python train.py --n_layer=16 --d_model=384 --n_head=6 --n_kv_head=6 --head_dim=64 --d_mlp=1024 --vocab_size=2255 --activation="swiglu" --norm="rmsnorm" --norm_place="pre" --norm_eps=1e-06 --positions="rope" --rope_base=10000.0 --rope_fraction=1.0 --qk_norm=false --attn_scale=0.125 --bias="none" --tie_embeddings=false --parallel_block=false --init="normal" --init_std_qkv=0.0401 --init_std_o=0.0401 --init_std_up=0.0401 --init_std_down=0.0 --optimizer="soap_variant" --lr=0.00442 --beta1=0.95 --beta2=0.99 --weight_decay=0.042 --lr_head=0.00715 --grad_clip=0.5 --warmup_steps=200 --schedule="wsd" --decay_fraction=0.661 --decay_shape="linear" --final_lr_fraction=0.05 --batch_tokens=262144 --seq_len=256 --doc_mask=true --train_tokens=1115000000 --steps=4254 --dataset="wikipedia_en"
Each number is 128 + 32 x the weight over its row's rms, rounded and kept within 0 to 255. Layers, rows and columns count from 0. The size above them is the row's rms in percent of the matrix's.

# layer 6 MLP down (transposed), 1024x384, rms 0.159, rows 432-477, columns 144-191
size [100 102 101  95  98 103 102 105 101 105 104 107  98  97 100  96  99 101 100  98 101 103  97 100 103  93 100  98  98  90 102 100 104  96 102  99  96 106 106  99  98 102 101 109 100  98]
[[150 125 133 172 112  92 112 142  89 122 106 161 127 132 126 128 129 121 163 121 144 137 105 100  96 128  89  96 114 163 104 115 134 125  63 122  71 111  99 113 114 140 131 152 184  87 145 133]
 [116 141 108 103 181 130 142 149 110 176 123 165 120 149 136 123 128 131 136 141 132 134 133  83 138  88 104 160 133  62 118 106 156  89  97 110 108 107 152 183 156 106 110 158 149 142 162 149]
 [154 138 147 126  83 166 121 108 139 160 139  83 179 155 148 100 168  89 131  97 139 154 131 115 143  99 200 141  81 114  60 131 137 129 188  53 172 155 155  81  92  91  73 153 133 117 123 112]
 [109 128 138 101 134 104  91 167 128 138 143 103  74  78 112 104 172 103 124 133  88 118 113 119 109 137 162 125  80 103  88 134 116 106 102 115 101 137 127  79 144 157 120 140 132 144 142 123]
 [134 123 163 137 132 157 123  78 127 120 184 160 136 136 134 147 105 173 132 159  93 175 158 100 114 160 168 120 175 135  94 168  96 134 120 146 143  81  78 184 112  56 148  91 175 135 175 123]
 [128 155 154  98 120 158 134 115 140 129 101 115 166 127 115 153 124  90 141 105  77 138 121 122 110 125 109 117 160 164 141 129 146 140 124 194 201 154  97  97 146 122 133 146 146 174 125 155]
 [117  75 161  97 107 142 141 107 121 112 112 185 111 185 120 141 192 161 170 181  67 104 143 120 145 147 104 138 151  95 127 144 111 176 110 121 139  76 144 130 137 138 115 106 118 129 143 141]
 [156 101 131 142 188  98 108 101 113 108 112 185 149 101  79 129 106 138 186 154  79 156 172 130 114 150 148 148 136 164 104 157 102 108 167  37 156  96 127 147 101 111 117 121 170 132 109 151]
 [135 108 103 116 158 134 159 148 149 156  85 141 141 175 156 122 196 185 111  78  66  87 114 219 153 125 116 118 148  47  76 118 131 122 109 143  78  73 150  87 142 165 135 143 144  91  89 107]
 [116  94 188 106  99  88 160 188 175 159 145 160 115 114 114 149 141 158 127 145 151 136 199  75 130 136  52 127 114 192  97 146 135 125 109 132  99 115  88 124 132 128 117 156  79 179 148 137]
 [161 139 157 105 177 177 188  72 107  66  91 139 127 127 131  58 130 121  77 139 143 160 175 138 134  86 126 150 186 135  61  98 137  89 126 125 182  94  96 135 117  99  59 127 136 123 151 164]
 [ 93 132 151 117 121 174  45 119 140 113 183  69 127 141 106 120 109 123 150  69 160 108  84 167 162 189 143 140 127 139 127 129 153 124 160 141 160 115 115 142 155 137  97 149 122 109 199 184]
 [140  85 146 163 118 164 151 107 195 156  90 161 135 116 210 129 103 133 116 142 114 156 163 155 150 103 151 171 143  77 110 149 182 124 111 146  87 144 132  93 101 148 155 167 107 121  35 145]
 [150 151 118 149 115 103 124 149 116 113 157 167  55 134 118 134 186 122 147 143 202 124 177 104 125  92  67 149 134 133 126 112 110 183  94 180 126 115 133 147 125 127  57 108  41  93 154 121]
 [158 136  93 131 131 103 106 142 128 160 143 148 154 177 140 106 109 127  61 159 101 155 137 175 116 143 116 113 158 126 109 170 122 166  77 124 125 105 115 154  86 154 139 102 123  99  84  74]
 [161 106 129  76  95 122  98  80 119 135 132 162  47 133  64  88  87 157 190 112 163 139 156  80 167 151 143 109 161 123 141 156 135  99 153 152 125 106  90 155 139 155 165 136 119 138 121 134]
 [149  42  62 133  99 110 147 127 164  59 155 149 124 130 144 136 118  65 132 141 165 136 121 133  64 142 139 177 140 135 111 143 151 157  89  68 180 145  72 125 129 137  76 168 140 173 147 105]
 [110 149 173 168 135 101 109 107 165 135  61 131 134  87  74  85  95 160  99 105 147 128 138 105 123 113 118 162 139 138 128 133  86  42 129 106  73 126 165  71 150 186 155 134 179 137 106 163]
 [153 101 133 129 113 134 158 104 124 125 187 167 118  90 151 149  80  82 137 132 157  95 172  99 126 175 133  91 179  78  98 170 152 123 150 123 141 126  94 107 119  99 110 170 181 101  72 150]
 [ 95  90 107 160  87 141 105 122 143 117 158 150 163 119  79  99  56  69 173 113 144 116 131 136 170 151 131 136 167 136 147 173 151 141  75 170 161 203  94 131 143 151  91 102 103 132  93 109]
 [161  94 121  89 211  92 167  59 121 107 123 158 101 128 149 115  95 186 127 126 189 136  61 108 144 168 151 168 127 119 125 102 117 108 104 114 130 187 136 163 100 161 112 155  94 127 119 180]
 [140 125 123 175 120 174 144 154 123 160 130 139 133 128 102 151 141 153 166 108 138 178 145 192 165 118  96 157 198 126 119  56  96 187 106 176 138 136 133 104 178 107 149 148 147 132 100 103]
 [ 74 140  98 101 153 144 141 159  81 134 105 166 132 170 130 131 187 120  74 111  89 126 134 127 128 183 120 156 144 145 134 159 117 170 138 119 156 108  61 118 141 112 181 114 149 151 162  81]
 [ 94  75 178 116 143 121 122 148 103  79  84 105 126 100 119 125 119  70  86 124 103 106 130 139  99 128 146 131 131 133 183 129 120 148  90 123 100 108 121 173 129 121 170 123 146 124  63 120]
 [124 130 116 156 163 169 148 106 192 101 142 153 135  71 124 103 144 131 151 113 138 149 102 148 117 131 109 165 118  64 111 116 148 166 140 149 112 111 140 124 101 115 113  33 113 111 139 172]
 [107  82 148 119 126  95 121 122 153  91 145 104 158 153 100 107 133 141  79  98  90 158 136 116  69 123 135 147 163 129 159 128 146 149 137 168 158  88 151 125 135  70 168 141 128 145  89  63]
 [164 139 154 134 180 147 180  69 141 143 120 125 110  97 149 161 141 126 136 138 154 139  76 128 129  97 107 146 128  97 182 186 160 135 136 111 113 138 120  81 117 131 186 107 129  84 140  82]
 [141 121 136 181 156  89  63 167 127 161 141  97 114  88 153 118 150 146 133 134 139 128  90  34 151  91 169 168 110  85 128 110 126  95 173 183 111  78 148 173  81 155 156 131  91  66 146  33]
 [178 137 127 105 190  75 134 143 174 146 103 138 106 130  98 169 158 101 135 158 128 123  97 123 101  97 151 180 179 143  62 107 129 115 157 117 131 137 122 102 124 136 113  99 148 171 164 118]
 [115 128 160 106 153 151 169 133 136 142 111 158  53 166 114 113  86 113 102 134  79  37 145 140  86 105 185  77  87 130  88 167 102 161 126  62 131 169 107 168 132 103 127 132 113 171  89 129]
 [117 153  93 101 136 142 139 167 120 126 116 174 137 121 120 102 115 154 132  85 141 117 116 140 111 170  75 121 164 147 116 139 137  63 115 113 146 171 132 140 173 145 140 173 104 160  98 123]
 [ 96  98 178 136 112 148 136 131  94 110 122  98 146 195 149 103 157  71 129  93 150 116 103 112  68 151 147  95 113 192  96 116  67 150 101 173 117 112 128 140 123 185  82 141 106 122  82  98]
 [170  64 113  99 150 128 101 171  99 104 163 164 151 104 159 164 129 161 116  80  96 136 115 154 152  77  73 120 140 109 118 144 124 137  92 124 115 150 164 115 124 191 116 104 106 101 108 119]
 [ 59 145 107 131 108 127 123  97 119 135  91 122 151 102  90 104 110 154 126 141 101  65 101 106 118 151 142 180 105 168 114 149  63 103 128 103 106 140 105 180 114 150 159 164 167 173 149  96]
 [130 184 133 132 158 174  84 144 173 144  87  92  86 131 118 161 126  80 177 159  97 165 132 130 113  86 132 113 135 114 181  79 151 124 129 221 160  87 104 173 142 152 137 152 137 140 113 135]
 [171  80 131 121  91 113 142  85 114 156 101 128 118 139 118 150 108  82 126 135 151  71 162 110 186 127 119 142  97 152 133 155 103  80 150 117 109 130 172 145  93 159 116 115 155 138 188  92]
 [105 158 146 113 163  91 149 109 124  76 112 132 136 143 156 135 142 129 140 191 129  26  91 120 169 114 164 139 181 130 157 177 116 130 156 137 162 148 101 130 147 153 123 122 104 132 175  93]
 [ 84 138 104 145 123 104 101 140 158 160  83  67 138 158 175 165 123 145 192  81 185 127 169 113 169 107 197 163 129  99 159 144 166 105  95 150 115 143 129  60 109  78 137 178 141 117 147 110]
 [ 82 103 157 152 104 136 122  71 153 195 165  55 131 136 175 187 162  77 167 133 101 128 120 112  94 143 152 168 141 140 129 100 188 121 104 159 141  94  86 145  66 110 157 155 189 170 112 124]
 [196 107 134 161 164 129 175 108 101 177 103  70  98 118 126  79 147 164 181 141 130  98 114  47 152  97 107 134 121 156 141  83 122 131 150 149 119 129 131  89 170 131 162 110 142 113 157 144]
 [121 137  95 134 186 156 137 101 149 123 146 143 164  95  90 118 172 143 127 106 169 151 171 101  97  60 187 185 118  54 112 121  83 152 153 120 141  99 132 143 157 134 122 126 132 118 123 120]
 [197 151 162 103 155 138 110 104 102 129 108 100 166 139 107 112 165  37 141 178 109 121 119 135  87 115  82 113 187 116  91 103 185 112 186  92  97  89 140 119 105 156 133  77 128 137 135 143]
 [165 173  47  71 137 101 177 144 136  89  86 118 134 104 140 149 109 125  72 150 115 152 133 109 164 154 100 162 137 147  70 143 117 232 139 215 126 139 122 120 115 134 137  93 132 126 120  77]
 [ 98 107 151 152 192 114  90 121 161 147 127 107 152 139  88 129 133 147 182 117 104 114 147 137 127  80 160 131 166 202 122  92  92 180 163 146 208 143 107 144 164 137 112 139 177 109 174  89]
 [ 99 143 116 105  97 145  95 137 101 158 159 135 179 127 129 162 104 115 106 104 132  89  89 138 102 151  86 163 114 138 121 136 132 153 140  92 163 176 142 121 129 116 185 125 110  91 126 107]
 [ 97 137 139  88 135 180 195 122  64 136 169 119  87 139 194 154 107 134 125  69 119 171 183 159 149 159 115 143 145 141  98 132 103 154 133  98 148 155 145 133 140 145  75 116 176 153 149 144]]
# layer 6 MLP gate, 1024x384, rms 0.173, rows 433-478, columns 144-191
size [103  96  96  97 106  94 102  96 102 103 105 102  93 102  90 101  99 106  99 108 101 100  97 107  93  99  95 101 105 106  95 103  97 104  95  96  98 105  94  95  97 104 102 104  97 113]
[[157  95  60 111 174  88 156 126 195 196 134 123  81  64 139 111  62 145 121  72 124 111 135 145 104 133 101 162 126  98 134 106  98 107 126 225 103 103  69  94 150 180 153 187 144 119 128  82]
 [143 199 148 113  83 141  87 141 118 152 132 117 151 103 129 145 132 107  24 113 128 107  95 150 160 120 166 150  73  59  82 132  62 160 172 103 164 118 192 164 176 113  69  84 142 122 131 157]
 [165 147 167 113 169 114  83 113 150 119 168 106  99 175 110 117 129  93  87  72  91  90  93 147  48 161 193 156 176 117 147  86  52 129 134 102 133 165  86 109 109 129 143  85  63 147 162 154]
 [116 135  82  89 138 174 106  89 180 160 165  99 142 169 143  68 123 153 123 111 132 153  80 143 111 152 165  89 189 186  96 164 187 114  56 144 123 104 131 148 112 178 141 173 142 154 104 135]
 [127 136  59  92 208 161 143 103 115 117 154 153 243 133 120 120  70  69 146 103  60 124  81 120 211 111 139 162 129  63 197 161 121 133 144 122 136 169  97 114 120 138 168 136  87 109  89 136]
 [ 96 163 117 154 165 132 106 148 193 161 129  45 197 174 167 119 120 114 114  84 162 113 159 163 160 114 122 125 112 111  94 117 118 101 131  80  93 167 153 120 105 114 129 164  95 179  99  63]
 [ 88  89 114  63  89 135 161 115 159 127  83  92 132 146 109 161 128  88  46 151 168 110  96 123  98 118 101 143 128 159 128 172 132 104  98 151 167 133 120 146 108  66 132 146 142 154 150 125]
 [108 127 159 144  52 107 129  58 132 129 140 151 190 182 107 166 126 142  78 111  46 106 107 159 150 154  93 125 142  87 131 114  88 177 114 124 164 133 138 153 174 129 111 187 149 167 167 123]
 [218 120 141 151  99 153  99 170 123 121 187 106  68 118 195 106 104 142  68 155 215 110  99  79 154 150 118 155  64 175 134 131 135 147 148 137 148 133 117 160 179 143 138 163 131 115 106 127]
 [147 145  62 175 113 105 167 160 144 149 100 121 124 160 133 119 131 154 138 115 130 129 100 130 146 176 123 139 103 136 139 118 102  85 116 183 176 128 146 128 156  88  81 156 203 154 110 134]
 [ 89 166 174  99  85 120 148 123 199 138 167  88  86 113 158 144 121 105 137 124 185 129 187 130 125 146 101 158 111 142 123  99 138  87 182 138 114 130 108  93  98  90 179 126 170 138 145  95]
 [128 103 106 125  81  82 120 146  86 136 114 157 100 117 146 128 146 125  79 114 146 125 147 108 117 161 155 129 110 119 150 123 136 160  90 124 142 152 135 127 188 132 107 145 221 160 112 119]
 [133 146 124  80 162  79 113  99 138 143 171 157  78 159  58 154 130 161  94 159 139 142 161  75  75 101  89 182 146 172 111 139 197 147 138 107 145  91 120 143 114  85 121 143 101 153 194 165]
 [114 110 133 129 154 116 100 176 128  94 148  77 174  94 153 139  72 135  98 153 125 117 111  95 114 166 117 154  65 130 107 146 153 142 139 109 106 115 149 143 109 125 172 106 145 168 213 156]
 [137 159 149 159  89  98 133 156 112 105  88 103 167  98 150 110  93 120 110 195 154 129  98 143 102 134 182 152 125 163  99 116 205 130 128 132 171 132 125 124  99 135 184  90 118 123 134  98]
 [155  96 173  87 149 139 114 111 142 159  40 124 132  95 116  89  88 133 152 105  92 146 191 130 181 138 176 151 148 155 155 127 142 135  92 153 155  81 128 153 111 144 162 158 107 179 148 125]
 [155 171 140 137  88 149  68 123 131 143 174 162 144 169 150 175 130  86  78 122 124 115 141 111  89 127 167 168 107 117 159 172 129 158 123  52 133  94 149 149  94 114 117 138 161 134 139 121]
 [ 58 124 134 161 172 184 117  95 111 118 109 109 126 104 113 138 152  94  96 170 120  96 113 153 204  80 147 107 187 164  85 133 175  44 108 124 125 111 157 155 152 114 133 134 154 149 152  53]
 [175  64 101 145 161 113 121 164 171 176 118 139 121 110 141 152 139  61 158 117  64 129  96  93 103 139 122 121 183 134 167 117 143 112  65 132 152 107 126 157  89 120  39 139 107 149 157 129]
 [145  95 160 147 183  94 138 141 194 117 140 142 124 141 201 167 121 103  94 165 179  83 104 140 190 155 164 150 121 150 115 109 193 151 150 121 139 118 146 147  98 151 128 139 127 132 177  91]
 [145 160 133 150 103 141  98 149 111  74  60 117 152 180 127 108  78 142 130 156 102  90 148 111 151 126 185 166 154 124 103  90 154 119 164 140 160 147 114  76  90 224 150 174 172 116 152 109]
 [134 175 198 147 105  66 109 193 119 100 133 104  89 132 147  96 107 128 178 126 144 161 186 137  95 132 145  88 112 160 110 149 134 183 113  91 136 169 138 145 143 147 135 121 115  76 170 144]
 [123  68 171  69 139 139 133 142  97 138 102 126 159 101 133 184 146 175 157 111 152 110 155 123 185 171 178 147 105 101 106 131 158  87 128 143 110 166 131  84 115 120 140 152 119 194 160 164]
 [129 111 100 146 112  64  83 135 121 154 148  92  83 121 128 104 134 150 136 151  76 185 124 137 130 110 124 105 140 119  63 164  86 100 130 137 109 157 156 165  96 177 134 144 110 172 140 119]
 [115 129 110 127 146 142 118  95 177 164 128 109 163 121  92 109 104  54  68 144 135  81  93 162 101 123 141 146 166 157 133 161 120 154 149  93 160 165 159 126 182 134 128 148 118 103 105 134]
 [134 182 183 131 108 111 125 136  58 147 171 123 129  80  34 165  91 138 127 112 175  85 114 125 107 144 113 147 102 138 147  82  79 124 177 102 120 147  99 115 104 126 132 144 108 113 133 134]
 [118 134 125 123 122 189 154  92 141  85 180 167 175 187  68 154 112 143 183 143 143 118  84  94 173  63  96  46 103  91 138  81  95 122  67 101 171  72 146 120 143 131 132 140 167  76 207  80]
 [128  86 176 118 143 108 121  47 114 149 137 154 118 152 158 122 137 111  84 162 159 107 110  99 141 163 144 101  68 157 112 134 122 131 107 142  99 195 136 103 150 108 159 133 194 160 105  80]
 [154 109 174  98 130  95  75 160 135 120 113  81 137 110 145 169 120 154  59  90 169  87 162 166 171 166 119 150 120 106 128 128 162  75 159 105 165 101 168 122 117 114 143 144 171 169 164 122]
 [125 123 118 114  61 124 152 139 165  55 198 169 119 143 129 107 138 128 128 197  79  97  96 104 166 164 104 131 144 103 149 146 163 109 127 121 155 161  99 142 194  95  74 130  47 102 105 164]
 [193 113 162 173 119 105 120 174 136 124 137 113  79 110  68 161  83 168 123 146  97 157 122 159 142 136 151 167  85 142 174 124 123 118 157 142  98  87 107  88 149 148  75 103 136 134 127 104]
 [129 126 153 102 121 129 101 169  94 123 116 148 147  65 130 139  81  84 129 141 137 158  81 111 140 125 167 113 103 113 107 119 140 110 172 182  98 147 115  50  35 127 134  58 112 106 152 115]
 [ 87 114 103 126 140 142 104 159  85 121 146 171 135 162 103 114 114 145 208 133 113 102 149 154 147  90  29 117 117 119  71 158 176 194  76  80 133 156 121 113 161 144 122 142  94 128 138 115]
 [175  55 225  87  98 128 222 121  70 114 129 170 160 101 132 128  99  98 146 127 127 148 133 169  87 108 118 148 122 155 150  89  86 184 174 143 126 130 158 123 129  97 120  88  76 145 167 123]
 [174 121  85  60 174 132  88 172 116 121 171 119 126 132 112  91 161 129 152 164 138 141 109 138 110 120  69 122 113 109 130 118 147 135 131  91 102 177 184 158 122 149 109 123 117 110 192 116]
 [146 113 163 130  89 139  93  87 113 131 118 125  74 161 112 176 158 119 127  51 133 171 108 128 136 101 128 112 130 231 147  99 160 163 137 127 154 157 142 137  98 175  76 109  80 133  23 118]
 [122 142  99 176 112 165  70 112 143 170 144 137 136 162 137 108 110 131 120  37 163 100 120 143 174 141 140 122  98 109 157  80 147 102 122 194  98 154 129  93 139 126  96 135 104 129  44 101]
 [118  97  85 203  84  92  97 121 101 168 141 118  53 140 149 119 146 109 138  65 153 134 104 144 138  84  83 141 111 110  95 187 174  99 148 106 146 135 100 134  89 110 149 157 167 129 121 110]
 [166 184 125 108  86 109 126 134  72 153 162 124  85 161  64 169  78 166 133 106 192 107 150 108 133 135 128 137 127 144  92 135 157 119  97 135 131  91 129 117 119 166 126  93 152 167 135 115]
 [161  90 153 190 165 120 126 103 159  68  97 131 107 131 105  97 141 122 160 157 133 123  79  92 132 109  98  90 103 166 123  90  90 111 128 140  81 166 124 161 133 113 159 131 135 140 107 110]
 [ 78 124 118 147 102 131  86 154 168 118 128 126 139 103 123 123  58 159  57 137 109 136 117 120 147 133 165  65 131 163 106 162 127 133 131 147 155 154 117  99 115 149 116 120  87 100 137 157]
 [ 75 119 112 170 187 132  91 147 139  95 195 188 103 109 134 141 150 132 226  81 174 112 106 122  55 158 117 127 120  79 106  90 136 153 133 132 196 141 119  73 125  77  99 144 102 175 120 133]
 [139 136 141  51 106 150 116  97 112 129 130 162 184 181 139 117 150 157 130  94  58 200  86 161 122  97 135 163  91 122 147 138 172 100 131 114 123  86 139 148 118 142  83 124 135 162  88 125]
 [ 90 110 106 108 119 143 145  90 116 133 156 169 128 101 124 138 138 118 122 113  84  91 129 100 115  65 143 191 178 177 114  85 222 102 149 147 137 157 185 106 110 113 112 147 101 143 156 153]
 [152 187  93  87 134  93 129 110 155  94 125 144 127 147  93 123 176 157 157 221 112  82 196 141 120  36 109 144 189 133  66 150 112 190 145 153 203  67 103 138 113 137 109 181 147 113 124 110]
 [163 193 117  96 145 157 119 128  96 119 120 159  93 132  43 185 153  92 140 144 131  74 139 132 116 155 117 160 116 134 103 134 122 115  68  95 128 122 128 146 149 126 138 169  93 143 146  86]]
# layer 6 MLP up, 1024x384, rms 0.176, rows 433-478, columns 144-191
size [ 98  99  99  97  98  95 103 105 100 101 103 108  95 106  94 101  98 108  98 105  96  97  97 103  95  97  96  98 105 101  93  99 103 101 101  93 103 103 104  86 101 105 105 104  96 107]
[[132 159 118 120 168  89 102 127 106 102 119 136 157 123 192  76  54 130 151 119 103 112 116 122 147 177 144 191 152 111 140 124  95 116  70  44 203  87 137 131 130 129 182  95 117 123  96 197]
 [187  93 132 104 106 153 114 124 138 107 164 119  95 181  92 133 177 117 134  31 181 168 155 110 132 134 139  86  61 133 102 176 101 103 121 145 127 125 122 117 176 101 110 142 141 117 165 174]
 [104 136 123 110 133 135  82 115  91  96 143  98 159  88 114 100  78  88  75  76  67 144 151 168 115 106 122 129 133 150 145 128  94 163 152 146 117 167 109 134 111 114 158 140 116 146 151 133]
 [143 190 110 120 110 175 106 150  98 137  96 172 134 137 127 151 121 113 141 143 185 100  71 148 154 101 138 147 115 115 127 134 138 136 120 159 157 106  86  84  83 106 101  79  69  73 156  98]
 [131 107 132 119 106 128 118 109 146 184  88  92 162 131  72 175 123 177 119 146 101 208 115 127 114 134  78 122 209 104 119  78 162 169 125 112 172 203 139 148 122 198 142 180 119 124  91 146]
 [138 191 177 110 141  95 143 134 112 202 118 134 114 167 146 139 169 115 129 186  54 144  92  62 178 122 124 101 134 167 160 203 124 111 113 132 122 149 121 160 125 147 114 152 131  86 160 165]
 [113  73  66 119  82  92 127  87  94 132  85 132 109 133 100 143  96 150 102 130  67 119 117 123 107 145 153 100 152 167 123 132  73 111 124 115 128 116 147 166 128  68  65 123 111 111 133  83]
 [103  58 132 150 144 160 121  84 116 142 177 107  82 148 153 156 131 126  89 140  82 113 132 101 150 102 117 150  95  88 103  77  94  82  86  74 162  88 127 137 140 167 106 140 166 144 126  78]
 [ 96 132 106 167  89 131  93 135  99  67 174 107 129 137 191 137 173 131  89 150 143 168 126 157 149 132 117 131 130 191 137 111 163  93 160 152 156 190 117 106 191 118 168 137 128 161 111 197]
 [152 129  79 157  68 107 177 109 170 128 187  88 114 129 108 169 194 127 150 105 181 106 100 175 162 125 144 117 131  85  69  99 126 129 150 150 136  33 172 125 136 144 121 109 149 106 156 137]
 [136 108 141 121 114 118 157 159 141 125 102 114  96 104  81 149 168  96 153 123 130 153  83  70 155 161 155 119 151 127  94 106 148  87 128 133 185 140 140 129 190  62 138 154 133 107 174 133]
 [102  84 105 111 171 131 156 113 104 194 121  56  37 126 145 141 115  89 125 128  96 147 129 147 114 133 170 158 111 185 188 115 181  93 122 118  82 164  74  80 100 127 140 109 115 170  88 116]
 [114 180  84 112 119 159 130 152 140 191 103 127 153 122 140 130  87 146  82 146  85 166 132 104  93 109 105 125  71 119 143 117 205 115  68  94 142 110  41 121 136 168  86 160 100 123 153 155]
 [136 138  84 109 149 108 166 149 131 125 118 119 131 121  97 149 161 166  97 153 159 108 133 152 143  76 104 111 116 116 174 223  91 152 104  86 155 106  85  68 184 102  81 151 113 110 105 118]
 [189 147 135 197  85 169 101  73 100 153  77 136 116 146 119 115 153 124  78 163 121 117 136 150 111 132  83 123 105  86  88 140  75 154 147 136 153 149 183 112 139 162  83 115  80 126  53 116]
 [108 124  97 168 103 118 137 135 148 106 164  96  93 176 149 100 142 115 135 200 145 171 111 122 161  87 101 133 135 105 116  94 142 128 211 126  60 108  99  93 120 183 140  72 141 194 130 139]
 [125 157 152 169 147 123 112 149 133 146  81 122 107  95 187 103 146 132  61 125 150 167 172 155 167 114  83  90 141 182 164 103 154  81 176 158 123 138 143 111 129  95 118 176 162 138 133  74]
 [111 112 107 155 171 122 151 145 192 166 125 144 137 124 151 174 117 138  95 139  94 128 123 100 133 134 178  85 162 181  91  90 140 173  99 140 193 134 170 105 156 155  51 107 152 102  97 111]
 [135  97 112 129 133  83 132 155  64 128  75 151 106 138 101  92 130 110 176 115 133  71 140 114  65 157 129 146 102 155 145 153 114 148 129 165 156 122  87  77 162 193 148 135 180  94 134 163]
 [ 75 125 181 121 176 168 161  84 103 103 129  97 151 192 116  86 100 108 155 120 184 185 153 158 106 106  63 173  96  65 137 163  61 106 141 141  94 166 112 171 140 128 164 202  93  66  72 108]
 [113 140 133 112 141 134  62 163 130  85  96 131  72 130 127 152 164 138 114 108 152  83  71 155 132 138 107 123 151 145 165 129 114 108 143 124 148  99 142 126 132 137  88  92 178 112 122 155]
 [112 106 121 185  63 157 164 138  66 141 124 120 120 114 113 114  56  89 108 126 165 146  88 103 174 110 127 133 113 179 136 122  57 110  98 147 112  69 147 145 148 114  50 102  99 135 183 151]
 [110 109 113  79 230 156  85 158 148 140  68 165 112 136 101 137 160  80 152 175 109 156 210 180 155 134  77  80 114 114 120 169 109 139 130 121 124 172  84 127 126  89  97  73 117 137 110 110]
 [181 108 136 145 108 113 169 181 149 144 104 138  88 106 126 143 133 167  48 128 179 111 142 126 126  54 152 156  94 112 123 114 179 123 132 155 147 156 106 102 174 141 130 109  37 113  58 143]
 [141 154 142 108 131 165 149 169  88 150 133 170 161 105  57 155 152  71 153 163 178 126 169  93 127 106 111  84 152 170  79 136  82 139  50 158 160 147 126 108 106 165 125 154 124 131 134 155]
 [167 153 137 122 144  90 132 110 170 155 143 154 146 156 131 141  68 111 140  91 121 136 123 176 156 134  68 184 131  93 120 126 155 126  33 197  88 120  51  77 123 144 120 190 191 160 130 199]
 [140 152 147 180 164 142  65 119 150  96 146 157 146 157 145 140 150 106 116 110  73 100 103 135 117 152  86 121 140 116 150 179 146 169 139 122 146 122 118 135 151 168 123 101 180 118 136 159]
 [110 171 138 171 172  79 100 124 167 126  73 113 124 155 100 163 132 110 153 119 135 182 113 127 105 114 156 148 162 101 127 163 100 138 138 148 208 156  80 120 164  70 130 133 140 155 120 126]
 [172  72 100 130 106 127 151  55  80 187  40 146  65 109 125  74 102  99 107 185 119 148  59 130 161 141 147 135 144 104 203 114 136 174  83 122 104 156  97 112 103 144 123 144 144  94 109  98]
 [174 132  97 144 123 139 160  76 105  70 152 203  60 113  99  67 126 111 159 131 152 103 121 146 153 130 101 137 104 155 168 106  77  92 120  92  91 180 183 137 122 195 151  65 127 152 141 103]
 [115 121 148 188  93 158  64 143 165  75 178 132 189 128  89  80  98 125 158 139 132 159  90 108 143 140 156 111 139 162  91 152 131 136 155 103 113 180  47 118 168 117 184 157 117 105 136  83]
 [127 101 131 181 108 143 142  70 159 155 157 145 110  66 143 136 108 145 160 148 116 138  92 139 122 106 168 168 131 185 125 168 183 155 115 161 111  94 155 122 114  93 119 139 136 121 164  99]
 [ 98 115 154 122 107 110 128 125 203 129 178 171 137 108  13  80 102 136 127 132 112 117 108  99  96 131 113 119  94  69 145 160 134  99 106  75 151 120 132 165  97 137 117 179 147 118 122 170]
 [ 91  96 111 164 130  74 133 103  76 125 118 112 132  91  83 109 168  99 146 157 153 127 188 113 130 149 143 154 101  83  90 160 110  85  79  96 137 107 143 149 154 189 110 150 117 154 125 111]
 [122  93  73  82 153 126 132 154 143 126 145 175 142 103 127 173 163 105  82 141  94 115 111 129  42 100 170 100 164 132  95  62 130  99 131 116 100 145 161 143 164 143 164 155 163 120  98 193]
 [ 84 119 141 202 147 181 162 151  91 107 114 161 124 110  83 125 152 104 139 110 137  84  69 103 114 109 109 108 164 155 119  75 163 115 180 169 135  81 128 163 117 171 158  87 113 103 167 104]
 [135 153 130 129 103 129  58 106  63 158 167  64 166 130  69 148 145 116 180  80 117 193 185 126 135  61 138 129 115 149 153 174  65 106  76 143  91 144  90 134 138  72  79 200 116 127 114  80]
 [142 105  85 140 137 149 106 123 153 122  84 123  98 157 125 108  94 116  77 137 107  20 139 181 181 112 129 168 106 121 125 144 137  85 131 105 101 111 206 110 104  72 188 193 165 127 161 161]
 [ 72 125 145 197 134 147 129 130 107 157 131  99 101 193 149 117 151 119 126 138 107 133  90 144 149 149 138  97 123  88 126 135 143 180 167 139 108  57 150 152 146 145 144 115 136 176 141 121]
 [145 110  49 175 111 156 114 107 125 163 143  97 157 144 112 110 135 138 173 209 115 179  81  55  93  91  89  97 112 148  83  97 128  83 108 109  89 133  85 212 172  74 145 121 161 118  97  88]
 [133  94 214 151 170 115 104 160 170 149 148 115 144 143 127 130 109  76 184 129 147 124 150 142  73 130  83 169  94  94  89 127 112 171 126  89 158 180 109 126 152 135  88 150 131 105 147 153]
 [ 81 110 134  44 152 109 114 168 153 137 132 111 127 186 158 135 174 121  95 107  80 138 124 149 178 110  60 127 139 165 127  83 186 128  90  96 112  36 158 120 123 104 100 129 183 108 108 169]
 [111 102 152 133 135 119  81 155 173 130 149 116 161 168  83 154  94 118 128 111 149 197  83 148 132 144 111 122 129 136  91  80 116  97 110 151  91 168 111 128 194  95 132 103 110 122  79  95]
 [130 153 124 115  64  74  81  90  76 122  66 106 105 132 113 120  93  88 113 144 114 105 139 133 132  89 138 106 172 141 122 132 121 103 131 119 101 103 120 135  80  71  94  85 152 128 137  91]
 [191  68 152 181 192 153 141 110 146 106 110  97 129 146 111 121 121 129  81 140 115 108 121 129 110 129  91 133 106 118 132 140  82 100 202  90 116 147 107 161 198  65 155 159 121  69  83 156]
 [ 94 149 121 142  36  66 118 154  93 172 179 117 102 134 140 137 186  78 203 101 149 130 194  60 132 115 168  51 166 102 122 147 138 197 135 127  71 122  98 121 141 123 137 129 100 107 125 109]]